config.toml
num_hidden_layers = 8
hidden_size = 384
num_attention_heads = 6
num_key_value_heads = 2
head_dim = 64
intermediate_size = 1024
vocab_size = 2048
hidden_act = "swiglu"
norm = "rmsnorm"
norm_place = "pre"
norm_eps = 1e-05
positions = "rope"
rope_theta = 31100.0
rope_fraction = 1.0
qk_norm = false
attn_scale = 0.125
bias = "qkv"
tie_word_embeddings = false
parallel_block = false
init = "uniform"
init_std_qkv = 0.0279
init_std_o = 0.0
init_std_up = 0.0279
init_std_down = 0.0
optimizer = "soap_variant"
learning_rate = 0.00447
beta1 = 0.95
beta2 = 0.95
weight_decay = 0.1
lr_head = 0.00715
warmup_steps = 200
schedule = "wsd"
decay_fraction = 0.835
decay_shape = "linear"
final_lr_fraction = 0.05
batch_tokens = 131072
max_seq_len = 2048
doc_mask = false
train_tokens = 361700000
max_steps = 2760
dataset = "wikipedia_en"
Each number is 500 + 50 x the weight over its row's rms, rounded and kept within 0 to 999. Layers, rows and columns count from 0. Numbers have three digits each. The size before them is the row's rms in percent of the matrix's.

# gate: layer 2 MLP gate, 1024x384, rms 0.118, rows 126-192, columns 256-319
# up: layer 2 MLP up, 1024x384, rms 0.12, rows 126-192, columns 256-319
# down: layer 2 MLP down (transposed), 1024x384, rms 0.111, rows 126-191, columns 256-319
gate126 106:516559522462500483473486542488510418481528516529459470549593523467503495543481507485509539464548517574503476487454427469498533527453477489520648512482537635578460539543543477473525405531454401
up126 103:522516503389521488474551398451503478500538543391467496478477508404542502528451516487541526524529516492510516544477467525501452568489513477412610458442578503590520571496382495506461438587517494
down126 103:507457525529520500561575395539558478468551515575479454466558553417498485525544439501509474475497510498571492448464471554556489493554529439463558498515560585485461511485548426486372491511521493
gate127 110:465523507601477519525465463514450557488488491504557462475566520484567382473549557551540501464580541426430552517515510490513466572532481463434575482497511599589512530502594589433528461503416501
up127 110:636523494547494471355469577549546396434598535434456475553535489490603641464514456514526542497495537504473518500472518501419459427552436518461529529527471465576456549539574508534500561466457463
down127 109:477470578471455542470485482429483442545564541469527559552538430549413563477452478563477433513520554558540469510544478535517570420512531548528579496495453484511459486571520491545438525547496584
gate128 100:511497480507557524540617425448442546554439542524445522486506494489598499628519466486532435655501458511497503588515558400484539460493519529447543475439545525526446539531476527557489553461448409
up128 101:511505549487409469511514451535534489522507515440482515534527471438474522466511569504536485489457429562534510503400485498497519552540460391378472451548602445454482510509501501560479568557465564
down128 098:509502495489625504483525413430498534493515519515431540650531523521568507553494479570358458536490570411521450595530514431492473439424540550517405481423574581567506523559538397472589466523571432
gate129 099:453410542521587470534415491552516514519426484505597541457472467518504529526477443528453493384481472519466484500507603578424454563584467445539542518564478498506471455474511540589460549470506486
up129 100:448504491465559478492469530548466493524471480481510518431476535531511510527474536504542496504432513437585547478518488527449503483498438549505504469547502561535494463584489545632485545522521544
down129 100:468502529521454396529423487489468564467458569495529469512514495445394479570497510491470425511542415540545445505475508482498529472519560547542482441510531503497449641575531461445501443490490431
gate130 095:489498534414536590541471522542515515428511496561425521565422506516580520399513489529527530503455523569539509527429493484495472500592509429573514550496477569467531413488468532486491444516512455
up130 099:482567602466532503503547452420504494567506475367498432484460568476549543576590470523560502505400488535544490433406536428570454633438497461470559488560511530377475535428482505562523557392549504
down130 102:433516525408503480546532485536512538567514435593464527491442484501520560486544445523560432494485567496445499481428511481469552513574518534547470513578443537498519529548436520489472467529501613
gate131 096:444417505471576591472545402424448470501560483566447467516434515481466463523455451506419439508565393474517570546662494501473446566555464506448547543495484479568529441430551566633458473513501442
up131 093:507553580537473384398433528662546472556506543488502569491517487508535470540576583535493545477516522526504486428436499438511556442412464475587473516440517495514546621492495491501540547478483556
down131 097:412506470468502491511405511457492575461557513452483488516452549412514512540525443528426529456464534454502456557592538534516489486457442529525504525470542539563513484456487470487506591508519522
gate132 092:639450485459432513513504445514460536509472544589592551473528448555502564581546567461508485490459497467462507575463457537560437524503539506425548489514556452474409448423397514461472548558487590
up132 095:480417461544445494492485518502509548438515469454491492531477535547473495520463487516516468585532546442451577472586564465474483477402467564520474538561464507393506594413548528508486482444409454
down132 098:571487478445495420582451517535410483496493474544415531535444488544511454562545517481430479571462532463414587597489556426529483480476412519510515482484557411504404469437472436463519518388449473
gate133 101:548517488615566446421502490477405398602551499473474559502459458428478499586492570501524552564542549533486502469467541510584397574464444505436486529526553472487514439450492503467525465431500568
up133 101:574465509522557535400473495484412368495467513476427548503444545432498524532510480526490536570563493511435459457485530518526433471483448508452490442448587564481458515451493527481479470450538516
down133 100:475520463544526516447529421500588546500490502541477533460420452565462515546488579488464461486503469503373553506411553477540437518491501447498540429566438470482503560467534433542476487457472519
gate134 102:508544624610500497523556550480468479553493482524521488434493490407528532512515439472504447562400512679464444464471487460500478584493464521508495583526503551536484439406498477511469532471565528
up134 098:591458479482537462496440420552484445498502492498561373492457616665567587440500466464530526536563466556474440385545485543520519500529501500536463552514670503569536493479574516541470537516498458
down134 097:548600524499424391515439485493481549488556493436555493563513571530473548497509498504465471457464523407441552505443480514498504539632522456460498496493509463587423505487583509470544468553501401
gate135 100:587511581423510505469501481402558498490397499504538531433508497513575457520415537492538472532525464525480400490394473448450526496515578442533487503467542528458480478460405460416471503385602439
up135 100:495602488527471463569526433519575483528585518506474566507460526481434526530495507533457472530508516523550468540516449439506450576429447521472508491427510513500535535509580541507513450568485646
down135 102:544437547523431413561472476440464472506421576484519505496573443542428471505539589545540486490426474529520491518424438457482533557601483566530528440525510548530509497491469453513384520422528504
gate136 099:586602584425525419576569490520443623554483521597601448422348563521560405569487444489494552482461544457524571479434558413459483507453499490523506525525475496535445531463488448486517534483525484
up136 104:463432452554506526492511480505575476380495478395428494497470482491512576380516502518475495535469519538526577542489520588500522519496526475498427416503520461492546527537401528462501431547545526
down136 103:482599502539481472566530459541436493559526559502486442508482514448569408504428449565461486557470489453419464489581447442472522451560503533525485487498531505493452541522542487483456520442505441
gate137 092:416586431444516521609464490503428525478610527559511521537465544543439457479455517542530610529535565551462624535516556550545466504548435539409522410509541506450461508471544394517534449532513456
up137 087:457505425447506537593520478527447528477604475540450504454470601530410480482503493528520556489536549477545586558527512551552481543599447641525553479510528430480504485505498464470450416475432431
down137 094:528577556563456413491502480556495461517452542456523455501516458509559532518462495478488528514486502428574505480494564554520553483525514487544530524511621511490519511473454466496536474425509534
gate138 104:530512616487585493499503472390506472596443497582445548376529546535515492474535545472593561558442620389537524567488474462548497530539504522374535552499456480504590435471551535474394519519490473
up138 110:516499549453505547493493513462536461592357532576462522396480476519518588554556557494460481513480596418494441511459424525545466553628513536516499528443409404456600556472502485496460605522437463
down138 106:603501453478545518489512509495512491602471385510511495437515488510533499491596526465471468394488563504558471578467462540413508458592520474486532488485491477529489499427567503454486515564454471
gate139 105:548461561537513454609488494506510460481499611511494495553527575587540531428524408491514524461489473503491518530483468429590520573508507469489492621502564538468483424471495519544512513578499536
up139 103:516529509501562534502499554411476466597546595537499421495503467513503549380411478516479434432455531463463502525566555476529515567503511491525422555599428524454492457552433525509484513598479505
down139 099:476360504497523437445557438611528447448562485559490453527487490544573542435602492457538474523487510514557432554557492478489417464445514409471480430484520499454513482511480494440476487457432509
gate140 103:536572553522517426444487524447580565529597583528513542483453530446642480463441468564495470536496534473435522528524556454421393487607520457522492472534515456540374453539438486568417521570397513
up140 090:501465466486482595578558507598539445535492538496403425369511590431466475459505549510491472445528473455548656510549457503534567433523529470505553467461498519480490541489566444507529503537479520
down140 097:451560550420507496547610467430577486527556524525500474468457520401540448474536473551540428495461516467455566415418520534465428509470615480484419490505527475497494489551402611516500469603478439
gate141 104:480447488492594519570529488503475502500522559637515509541577485472584413509507454460556574512370531542461386507490431547468486564482553480454426574494561496539615528543476600524473559546541481
up141 103:444424454481502550475467605510587427470599544544598396549562455474559479480529517525525500520534560520565518552551456485465408477526534497500480496556471484436659406563536509596481521515483462
down141 108:555505491488448565550528568503440464530555542578452523472496537548503448485593434524560463614527582572543536438587452485479522608473543559390442521546538537420501398531547435478570451460443443
gate142 095:491521544546522556515541483524487490563495548582348453462421447472425564424463496587485480517489508449505478473440524467437459495489437495423511537524482504520445527483527453450534466473534502
up142 103:520505550483490486547523434442540475447549442504338573481495485530462534408539469434456594527635365468551510492431451513592536572507399492462589498439506507612464492475491472451520527511571453
down142 104:504474502463455535460522396412503471459481535447501499527530479518536471509493539580528518509554445490498491545545499560516422539497447488504482484493515590638564513524495508486449618507572440
gate143 099:420568408485545507504512523461530479472432495485540490518506550465442464412491410595492527449459566504543443540529465506538543549509540523471508488473486505536522516490432535528564479483543561
up143 105:424474551535479474504540544482445395529423528460525492538506482444572482542499478487520569516516496472515492520455523562501464501494514454527500515523470600491506537514574569411483504574513554
down143 105:522475585451550502538546525503510468460487510478558548523422478428599497499523509468530561522461496514512504500480469599543456466477502473519524516434511460476473490509539572471513476397473438
gate144 092:487510478466463471437492553461503494466554533454491537463590528494489560487451466452502464590475571482504539612491551475493478432526552423468442519501515502608566498521497460472545564430438516
up144 094:511523499436365448326567600590430503489504510536521520460565529439459580486500457496480601413492554419458558429453463515479431486557360487469534556526545534494405539556421554525558486474590489
down144 098:526553481450416480464430527479483464521436540555515531510475465440532501542471389429478507511501510542363542603534549516489472474527522500556519525545487476547454502538474465492487503552483516
gate145 100:565566486508461537507444444456502489502595466516407539469496558624482427577446501481510497475450452488503437486476525482509506541524571486469523560532555513517469533546495446387531562528432613
up145 104:553617474505473432509566447479466512459611467585374543421523568509501355577430503531661534509430458506484479511474423480462522594488520449466510496458566520550461451531534545377409548475589551
down145 096:486429579383561475478584447495600412482473516502573456498463502500577617421426457562519486525526527551453430472455493529608577562500482492488579427458425444517508604518447526486565482398562513
gate146 094:410461508528498443568449461465461499515603496555486473551541496448473505473533496598557588456496565400505570510527522614470463502464485449522402559577455475437548458488532454571557463496510456
up146 094:438374488549548504526520483551535519464589519483479583538549427539447487380522466505565502461504522427535650579545500520515471522500495397555410601523492418479564534510502382563512581490502460
down146 095:471426484502543435478513519535399466490594531554487576480588409481470560471488508528533525554467450435500562506516497540552438514551503532484540533538443531506554486474515464497513575428458466
gate147 102:444573546480470565468553491445461601464390514506485622516501442549475449480526444563551470505433523503446434579430567622558520455408562467400434512474521447422443510484472448549587497558421461
up147 101:592425445494475457538524544474533512480563452478567498482443487524521523494466555497460537493496522523498589522450504543522496433596486469502520514340425456542473484507525571541573517443547493
down147 097:531424475431392517468446437469589476502426416498568516579541547454467454566490550514496528414540544542491570478459588513608562491470504451577557584542420438466475500557491415384534508429458598
gate148 105:462480491499585468526519516493473499455590542565480449535514482498509528533548473485534480379534527440548464571531530478493445450493499535465492432429510464472502509494516523432538509486596460
up148 103:546582516621507463534536495522456479490480507539551467518550445424460490448522471515508482477609512598413397442464503592530482475532531450486535486487576489485555507505477538426515468522511450
down148 097:544574532531515572478479586569461476476414501568511448580511468515478472489464562520504579441544589558538495462431478533548430533551485515484585519543488508450512503521425500444416498568541495
gate149 114:489473371462536517476498584504472495530544469511590547467550546435484522533535498494567474544453428598514544450491480482495546530514439486505536427472522561530482382443569465498482564544478542
up149 111:549456405498453358578478551463535505556544494546588531528608463604476488506527504426586454616465487531459479441474463558553462574460530519548458500510449569616470524429474450539561412545501523
down149 104:422440483435408535407507543492446477533488506417621524564544584552545497564487525571633491412438479578520471506535455448496452497593442484518517408532553548457477389458549429408516505448548559
gate150 100:440526591511532506459402479446538522384486522519515595546563455408485536445537449507498576417469546470409336510617593426528439494521558447470541492441532493491496515555522537488631600487459482
up150 099:497482537431471458465488512459466565548450439650560466488501459524574516443516470561482524542464617525522467570540461454466433486411509484518477540567407510535472477516453442551471449498469589
down150 098:465499568519482532459485526602558489465447558514496555515443545534544505539535512556574522514517535521474455529624480434457525547549556466547505535511514512564461487524523527590560594524437549
gate151 102:516526472575520488515502406501460501516483465498417502555528554525480502443508481513535446521550501503510505479515515527470516467562444504486411560582640506494541455586523480536465466564417415
up151 100:548545443522551503543446495470509540433550506413380560515470452501483525544477508555538409526515564412532526493541552601493594516445447598579414593545483542499555468519509542547422483376500499
down151 102:524526512514439489517522529572527524462515474552567571506594491496469492475576465484439538529462535482491476525483530385470542502491612536474530497502507500531507404443519551519584611501553501
gate152 096:504448476452465495417534520433569522532516562543478536519457443530493465473520526458496625451557560459450478463445428573528499453473582529424380593621500465537562517539454549604473465513494440
up152 102:466446425542494553485464581504483522445559539501510510547486412469534533504587412516496545531568524479404519445599423565465521509493534528493485501556641556439543614522545566539436462512549499
down152 102:512538510434526515395512458513450555595477408567506434451505520488447573445549478519514544461520440505358533517418533467540487498528486452494492513494510449500482513444506566425603415485622505
gate153 094:492520496595514410504516495534503573532402511499431419531476557524446471522571591469472484533421473597507515534461567537433522400487490508496505488561469575508492580540483537443478540563473540
up153 095:494570576469483519514412519516525409549509493497588507517576579537464489510529471551467547505416467373557532513518439440535504406471511501545436435536482407409356481489526522462505500540577511
down153 096:485565490533540431560497474499484529557492557512578472510496607532463460509423496512450470534486411534489478525497513513532533477495613471541423440563481455502552477399429498576494463529497459
gate154 109:615536531497466477564493547534552570493573449541487468459520494517519470507393465453421488547435571559497416435526485542565465428570507475467506558477552459506469548488558642472501541479541496
up154 095:442559506569439499576471474426488435495452481468404478527489513461441503517473567572555443457554422458482519512421555586498529485477541420501463555575486562485533486502480449502505464507482606
down154 101:545496555496488511542439539503436555610477541481474513505451497556527473522513446529442523647514564487545470353509556558560394428496415489543524488554454461498481503504484545488542527482437528
gate155 095:457595477538449422553559516542516519519467518382486559487522487479540524450497552529502458524517497537524471571525463466472599513496501490522412586453512491484496488453464390529517568470454529
up155 095:487507451549485446480486474562485423542606484524565473423493477417541371466490496534596490470511490438422565520512529508463515488592582467459528532541561451549586469473465574562418477532466436
down155 103:456581486513544569440524507516470440564487539543547493457575532483550529504482518517569508449488364452470565581503491431481456535603499505621487556420488474448603480465491459461446474479481522
gate156 093:513405464438524444483429488462496566512467482495484494467542600514497450488525584435509468522520505498498550540486449547486500524508559482507481495516565423512536569557508508501470521528519576
up156 098:481533491529485464452608594497504547502455458529508481492435479494504473456511419576425495511523395426491445478489511450505499557422463542519566545591499566486590473526508539544472521466522484
down156 096:522433536568533467541470498439521496496464502512479603494529487547542412474466503487512555614454453489495449494562558517447532408393490495525528553522464542538581589566490453456580472591469512
gate157 105:488406538575404573535470539441504520412481537501432484540448451406572462483455466521531528477469509488454415392473486430498514473440524529465557478390481609476435416458511446551527512545531448
up157 104:516492431533426434495506440368517510481587541516482514470427487482531518417416538471505545441459501455576499507426530508442542546468454465557458543451475444521468433452520505452416467476512543
down157 102:464489432489393458456474503504569414531481488498504511557535461468544520458500458565461398480567588493529477533484564471581438536554453431458477551450546528528603453510532449472402465479548492
gate158 097:510473470478478553409567461427469481530512414474433457450497523523480494522592500511546451480473524473514523441490515488547558520473522540516492554510485434436431509481443520409512540522498440
up158 101:484472456555467450623437468470489459486484539491610445490427507479459524502501525577439514584384515464601502544488565488535541459524416504529523524467544486473516422522536458507541441398451518
down158 099:418534497492617523533499455514479482594532535519484535437544465494582578438501464533424520650469420443575360557521583434503486412474417441440552456564497518462483470469540497487479531520506476
gate159 094:517436440487538530536406409533471497478492436415487506462463541462514432400473525543553585517479535425478482525562466521431526481571566565467488519559395505519545451544380488516483534500539523
up159 096:543427502448482551478470465477487456480524473364441528437432524459516481475505600496531483556494499513502512536568474467425544468474469618431507502543534503468530465478440494477506546472494499
down159 096:520515481433634452488413543548422478437491462510480436642539431492509577537427530462531450495481632486470527551508510569600403423440514384558492456538432465518501543458484487503593448500403456
gate160 095:520484507478397464460531563439557471586536499469529531461549449506507528497429545506615598488512495621378517367432575511443519491505320526486482507537490465521481526590487516553471480486479506
up160 089:509479441457540499513468470571435515433457521489468475535477477491536506555605482548470465591546552348594461597502468479488452449425733433442514476502436525531586485388440512510516502502476636
down160 096:478498630559439500467528565468479511381508511498507519470489562559456502585461509545448445583552531506386560468515528417486429502537429634548493514516500551473475482473481515524550384543531447
gate161 100:374493563502457451493520486520512513495495578466490497585567528523492547586531510491566479506469473452561498571454479515481518487531454418501424435375448389395531486524451551465488448476466507
up161 099:456474436403526520490520538522484518570513534446490552441503495586519475548439534528467469470593543471432460556547484439612508516529542476499454525477476434498364527473459485598466577541483489
down161 100:473541471492473483482477521415533523474555502466499529531503558489560450527484558568592451504473436477547516459442454528491520510539501505433535506468551671426531584652480489472519484407520581
gate162 094:494477454509382572505475514535497507445579495444449493520547512451572514522534465474572445476498454463504511579420462518501468569486591459398541517487426382532470553458462511460537585512526601
up162 102:563459583532456584505387535518459527515546518632451460510547483477608467479452463538450476516409487493504539520521530579469490545474551436467536540502519443499528576457525460489531530493459481
down162 102:562490550487509502509488478551491507533529484570493491515428490443554510500450478476507605532540431523540537426501536606532564474509506440514472564481550519511503485448478506525506446445481517
gate163 103:493494489444498505553521523452541361512446479568428520478480390452359455507517509537511415536433518439540440504421571425510425542505546529475557444534574579548544394494491474504456513475507478
up163 105:462432457463555579616545489412564417422512540576415437552582473537533458496473581479430432446519515464500534602372482531538455456463495468429491467497540514441546447455491524425520520501530518
down163 102:520539530470488516554500474470574527484430529401578551469616443451578474525609557473504449445445487439475377510516468443546400499467497437412502546555577503538506427453397451525389511573444469
gate164 104:515585541518532512473491449519482536485484547456415516513479358484383414515549505458471563475623513552487538536497474485488600529492442478504555531565551498483489535446453507515572574530503407
up164 103:617490483528490518469554534560478560529483518356525494464583474572557536526473570491539469513467523518582507512547450564570565501486443429531527510440497454512508509553541517477454510552490544
down164 102:524329555526425510562518501493532568439494504512516418412536577427464508486425405474509417463525561501472532429475446512487490618493482564520525530493456465536559556545521459412525453466461555
gate165 097:458609462464478580594593629420431528442556456506474478523509547540490454496532513506530482465521478520515534448519515539515487475572580505480556487446483575345519493490556499410582499469458421
up165 093:498513508461445399510493510498426551547556505501480481502553546511591494404574516501561495503537576478538521500507543490520457508410578445454419541445471598435510514514498529451447465394439443
down165 095:488420564526468533534483370535487474488526592542477574418477542467442519501479517496455536482468550454521505578504511537486560483457495487458466435534418452472486524494515462576356412508495563
gate166 097:558555605526471476561411456546437439579436482458449426503503467516485520505544461489506564433382476402473455375452491522494448533609541487511565536583551553498508417465466518470487478435493490
up166 100:553501516483475391551464578577428534542448524423417416467468505524482560461380351528529460450370441421452457488464485494530488521535530533497551472550557565603565520430497518520487491439511559
down166 103:286496476496467408441470432467531419554484437570479424526528481466477504503492525526490441459502507343516514543604453443543495502612551489493473495491435498534544535602505479450573486533582558
gate167 092:518528549544404433426490488528506538426474536518481538543517478498506454522457461476514532514513524531392477476422454590562520512518550426486514528604532417547557460502524527515437476517530530
up167 099:536443473536428481487571493569429512478495506460464500585508492561424462536459527388497572542507547529426520548459458614423456483459568485460555471476462495565567491467517442441492430565439452
down167 101:441501414491556603523633463441482505499523442428464587455499521563535451558536534441505555514423476488459447508599461438469586483503534486422541523493577472548474471409467410454593488554400467
gate168 109:500566511507520452606384364507515506486521562501433400410499409538553521519435517543563510560449488544530581503499489562478479528535514564470612579561487563535472395475516537616497543431544539
up168 103:459491525514507466593399368494511551524509568446511487409507473497575515508410588473546559510513503557588564451509500552457501552475462504467648496529475564593533403491506571590532466458455476
down168 095:471633461448411546452542527502527477533543424499504563589454573577481380510532457526430482536538487460514471509459460472419516490495517390508460478476478452487499520599498461412533501514566504
gate169 097:457538479469433503496472465471501523431569474508455503561536486564428524482444474438484499542441397509575506493508517450505506563490459423457552423486564547485354507468471551496548494446407537
up169 098:445485530544471507525505562503535510630570504396573519484533492444564470493559517547449499496416539465418540516528485399480546409422462501497503566554388458457502460488518486395464481546461434
down169 099:479519481549439407449506501511489505483515474554546522510604546487519569489492520604522446504457468475450480524506534477473455491459505472440414496533447469540569541488543510442542488470427452
gate170 098:482453521516487525478532420492494491432536496499463498516456542547440521440445468455594555443448487465528505491439428488431543457475511500560494432429519468566475534509563458479427502538512544
up170 097:490594454515538483494515584443497523520495491394477484548561451489566440536570547450440516537490427464484492531522595452571455491538552525453519546542584449351581490513516536598579498388534580
down170 097:420408481528480511507570437496513538518554585455510454494490469553572549448476496403543523457432566504641445527479512478537485507549554494509504458495562562502526457537531495430474516495513508
gate171 091:431583515490558482579441544455506521450511526479519458538427463387390562547618463539478489488509486481520402510562513536517540470378534447467444504568510427560467495525432503495563479511551526
up171 091:468591512593497524549513533462592476421487521482474403507476515434473551521506441410478584485501526492552422499516472546508485449391576453485495565513512511569395560544421485516629458499489594
down171 097:545520512488423518480581471511414498465510379552513534534487479482445504493381549447529490582524554596423513510435445494550464466473441461488504493485526481482469428550533503471479433548400479
gate172 095:512543468428473576440490484472506501485458489508572465417467433494407538491522448478469520500569486473523521559539539449541561438486597431444536431497405510421492463487478491564534592535490539
up172 093:638467576498432419534512527592449472496504523493462516507515565444556474550485522512581510489468521573472481513478485490532509500530348517531557592473513471540548434430376538528555440462550510
down172 099:470554474492435430537492485459451489457542575512423540629547535555660486558488543511584387519565417510469504464479574472417442543508442541574610545555524479567546505575520574483528460526475557
gate173 108:521542446525519481495410499478481478559511522439469556661468538549484524486459473521549400516490521449478488464410468456500451460402425595469559458529546442514505580567501498408477414482474488
up173 104:616520420507523519453536490561384454432487578536553480496519536474512495489548534469452464548488527459451510586420441494468441439540535508557461584524464467518475543451525477422487501426490492
down173 105:461523556487573468559549457454451624538415522445568521463509498554520402522472443418496509521561548523492518484516498424530527480436496510518507540471412425503495579493429549468516486553548415
gate174 100:550524445473546483540491502474566473531466558506451497386547578521446591448550483571427523503474462521469522548576535429531538492545512512457444443528460455504475566512473442539508551441541426
up174 099:596425469500433481525452532461462369520499476530469547486544551471499483535513567470537409482483523529520496488520508502473473405385548501601520460528559566482504468468495623472468467414538494
down174 087:477461491436531570584524521482633572493465492503541563469465517552453556461506359484522549550483461457457478473433496521523570621500494488541534552447495469442532481533466495520529451497451560
gate175 101:523453528388455521460554611522418448552595463516428484552480402511507483490471550515508609501520457515493531502474447362428507415478471569515414489473416575585504478447491535524459471435482396
up175 101:538474556516452576422566514484557480567466377535482494553540399450410513516511462448460497519494438534510498515485462472507470498463539490538456514447528486492576508517513443523447528489472500
down175 101:431551500522516523467472519574425459501511584457479505536535539459531437465586563502575475439521514486510522459510516459442489549560538522536539423468392452542479503535459516423522446508449494
gate176 094:485438499376602611518495561512567516592453503509444549440554538468469540562469488489468473410427603472496485500448503533444351502490469491438528565566499557498613439499443547526513572469468455
up176 095:488444435399609519488541452465492492470487478416491461522484485551585499493486420498470523471441557457549544540419440390467397506526512592475500483598501507490479334537494423510569555535520371
down176 096:540533493577505562534451457496454507417485461394517395445573625503525433529546435555455544455459465537447450574467496503490493580459498532590514470545470496536508491581506440497553535439469443
gate177 106:479487444533473522535430498610576519531491495580488492467452491461392526432495526485465520566512450566424491556457412434531569481587408503375482578421465512485428548545471500496540488557527420
up177 109:465482460515544502509440531480500506559494431505432498555540523527498575549505433576403485427475655516528470467447598461495432592491513501507474496457520444582493504484500480641546524476447430
down177 105:443453489447410525498513465515528440482527543532451454466487595525460489449540525482502507539475471538542494482531512518481470509537437467509552430471434504469445454520525530510439532548478487
gate178 096:465522409604561427479589584370503410557500517470574508501563525514486552543501481516496592514483446509508463483444483438457488586557422545517509522464522348418583520591431489466508600452468496
up178 098:476505590498531454446462414524495502516465497546492510536473522515462483505482506523513515543390515523518478454514527521453663423451591548557512569496575548482454417475555531450517499532493518
down178 104:549484603471527630421519527529459570501438501502580496523477467530526484608435509534523424445472523477480570507527561646498510628444527472492522408503471522533513530502429503472481454528552443
gate179 094:505392415510496463593521540465529519416492618464432412471600563487335607464533492454422484500550523530505504522481464397471528503511456552475532493500541577498440437538429575415548509481498564
up179 095:580460541512481434558414422484520575520569477480521483443464483458529498424485459394447509455459543509513616424506517470502481535414530483431437477523516457401475441493541482515580462489531457
down179 096:425484449473345462496579557456492553540473487495518533426446594528523509485487621499443444396468585468588503479494551466538512491533495517480502480537463592561465465474511557672553542476476522
gate180 099:451480527506535444601461471520584545490474430562489436477467440411539563534523390489463570539418453598568474628547527512497573510566395495487514454440506536582469488483476475513503501509532447
up180 094:485518424471474500517546524522612579498538490492477451471547521539565486453497469540446510538432500482576475519600578438490476537519489609505512511533503579634441550580483505507525455452500535
down180 098:505550443552455533504560579531560532568529548463498508473562573546520539426401549523481416473556503493450530402438470554501448617516542485519435485523506592486514554534560488471535456411538498
gate181 115:511497467505399480486507418497425564479539456508404342546595427472505478573529552451428487467524511458610557450452522508437516519519451445518500439490460564532561586473583545454421509471458498
up181 109:562458406401465445499462446475475472480516477398359487518545502507382545435549450495397573463494544495506531456442515593470541556503494495445540406478533577556459489478608560459462422535472551
down181 102:433554489455515531532533510483554509525467548507574491409547478506518527474550476453487465524506491480460473561569468465536438564592527356503486451462524490460566580394383447504556583357485569
gate182 108:513526533463497461499507567552444598506560514493418546512453497481517508396416526514493494519514451506459520485428558514491520558560512518502449516602532577546513473498470477420557504498506477
up182 103:532569547517539522408428536501452585601520535486521415484471567463460520520507451566413423440528454508488481414576518552529445514571582558492452519466474466494446508432528451519528482582453440
down182 102:420448426461460484523479467497450522424521482467497482454529496500570429575506469527439602506483444466503523438483514562527539485544510547564433541522516486493501560514664494533565477430509574
gate183 098:474547529516547527462510573597493520438600451492539421484547382551589586533465458568528560526499419481424466441568481544519560501462503442525534558519523571505561444375480541510547389459519544
up183 095:432506568465580474464594632526384549503486439499530459473548496496499582488476606490563514475561502509430508507425449532522457530506553450500529452518580598534542436382513484471552420415433520
down183 096:466472489399473509563476586535519559527531473409500514452454536592447505453523444505521471539455458453560429471533597519492503527495464521535547459453551461424554564394457475603593512525529451
gate184 104:539488414478418526521488442500512498599463599570536510436531495439469461515494475449591593448479529552477565503432541458503527548491496516514523474437486515535415467576467449515500472454451443
up184 104:487515573493480453492603417495475545480458551590514603400537537504523521503414550446533554462515563471522507466478512468539554631583462563478476549519538492641472443484464456478589444396458491
down184 099:518552478490375554530440523447560450466454424514616498435527479601504487564519520506466491500529496495534580517488452424607458484481490454476485578476450566481465481391387498501493547467503533
gate185 097:530472459491515505423430608522553563436399535472455506559549575516464435482562502509513454413524517472436489391476493537469444469615527381525425569461493557531599545556647493509525491609464532
up185 099:506454493411510444582514478523446447473510492579570494502405416467470535471549465570480501525539583522554563537566487511500566501386329533518562498510499485534473523541347483448590384522491507
down185 098:488527508538536463564555444449386568577491479442549485396460558462510543584451453512512474468472526439505605458552476545487537506437477459533537408460444389414466503549495440477488534500518535
gate186 095:488552520479388481599471522450521478530501472467494476533494561547557467532444451475592626484605529428504497481509440544498511465459394544506490548466468476539483425492536478592439456547476487
up186 099:504548596511569524567534506562457430506494609514537441424482503422580526522512546576502486499417502536501522498511429612531464488578519459469517429571550549463550521441552568393592416430549616
down186 095:489493445391447512476422463526534484527554472481503519526502510542582463565440390348531567473540447513447448544528459423396629510460534568515496478432444434558502479493518501568387547528439468
gate187 108:480565444558604490460486494343451511526512497492514587419424602490472491462470461558458516496561487487443445566581424529417450390636469529480464534486461567516481558545403568503414528522415506
up187 105:505414488529444590553499502545548475501493484466476429552494492496496518465413505500467504527451596504607526443455587416482407611420448483515521494448444443483499349445564451445496448508529410
down187 100:524459484462466402559531530491510492474434537585460594439529539573490534514537577530498518559406552452483582505462556586597436513447512441527595456528477473529484497578531510491527459566473602
gate188 098:533496537508498485465516476559524462497510481461418496473548590550442558479472463543434510490544521446482548482456475502379518474524511492542559482475539491503563475516473545445458502435486543
up188 094:473500540562382482601490485511623436566546542535633425569458499498540495547464575558481539485581470555429490541507436507544491481490491525404529533538500516535468487463585505453557453436491468
down188 097:494507491517568508479542466484498452468521444490523487486495429449511513524528503525486517543505487425425462521524519400480501558513533538386538417412571489490542422381576502478512489542531464
gate189 115:494538488515541589527523546560473582554522475448409485549523507569525474514534449425490495524441515469443488554476532491448502549477406466536468579443493603481460476582564565529467508498409491
up189 103:552498589497465525491485446438500398466550508480553537465591452517513540460474453487567472507496532469448427513472487487453441468486534488477518451549592477541562574510483494466513528479510517
down189 098:530507454624524467507588467503424523519469524408483448581415444417457567491405536455428494559528479550546550469487500446475470430475519479553495479495433504414512464464533538545506430538400434
gate190 112:524552471545564465507384491536538624511427542428463468436438497454501443572489477474429615507486598493532493444481533537446508442444531462516477606399482535473521473426512532507489573548505519
up190 105:433464508494519496572445451505489452504499536585466559495491548563540429519461445464488487520482515523502522449533531429525463504564412493547498606530438514504454481521424545500496533535536406
down190 101:490484433518611525480453507502429530550444541469497463465551539492428463484486480431503458535513451458580449465572458549547491517494536494537494491527663417472607440461449604435471498539475463
gate191 094:529452466490559526448463531482491497533457489477520485500531491548502633490477445476554407502523482590482510607479466563561540486518488554491511497581485486445475502474518545410608462495465543
up191 111:410518466540540534512572543455459487551528439443498406480592535529544558552385449466491477530554509534474519538478406520506487477507475539515541573584495588432538530466616504529503493486485524
down191 107:484569520448535568526649521350454493483542460510433422474529501584565464470438583477468545595571548529542427447479423435535509484493572553430594612570536573499507551482464494460457534533431565
gate192 104:454440581456547525490591514515476461560357535538503436460605506453494433443501542517518482518530508486594549440459486435588496534552528587497514500536551515536534475556507449454367478587469413
up192 102:495556556474545509490464499532470534540471520529520462448444483445442544445446397482470455502588509486544538434553583566584577549569449548526444463566493510440534531528547484477444498518493477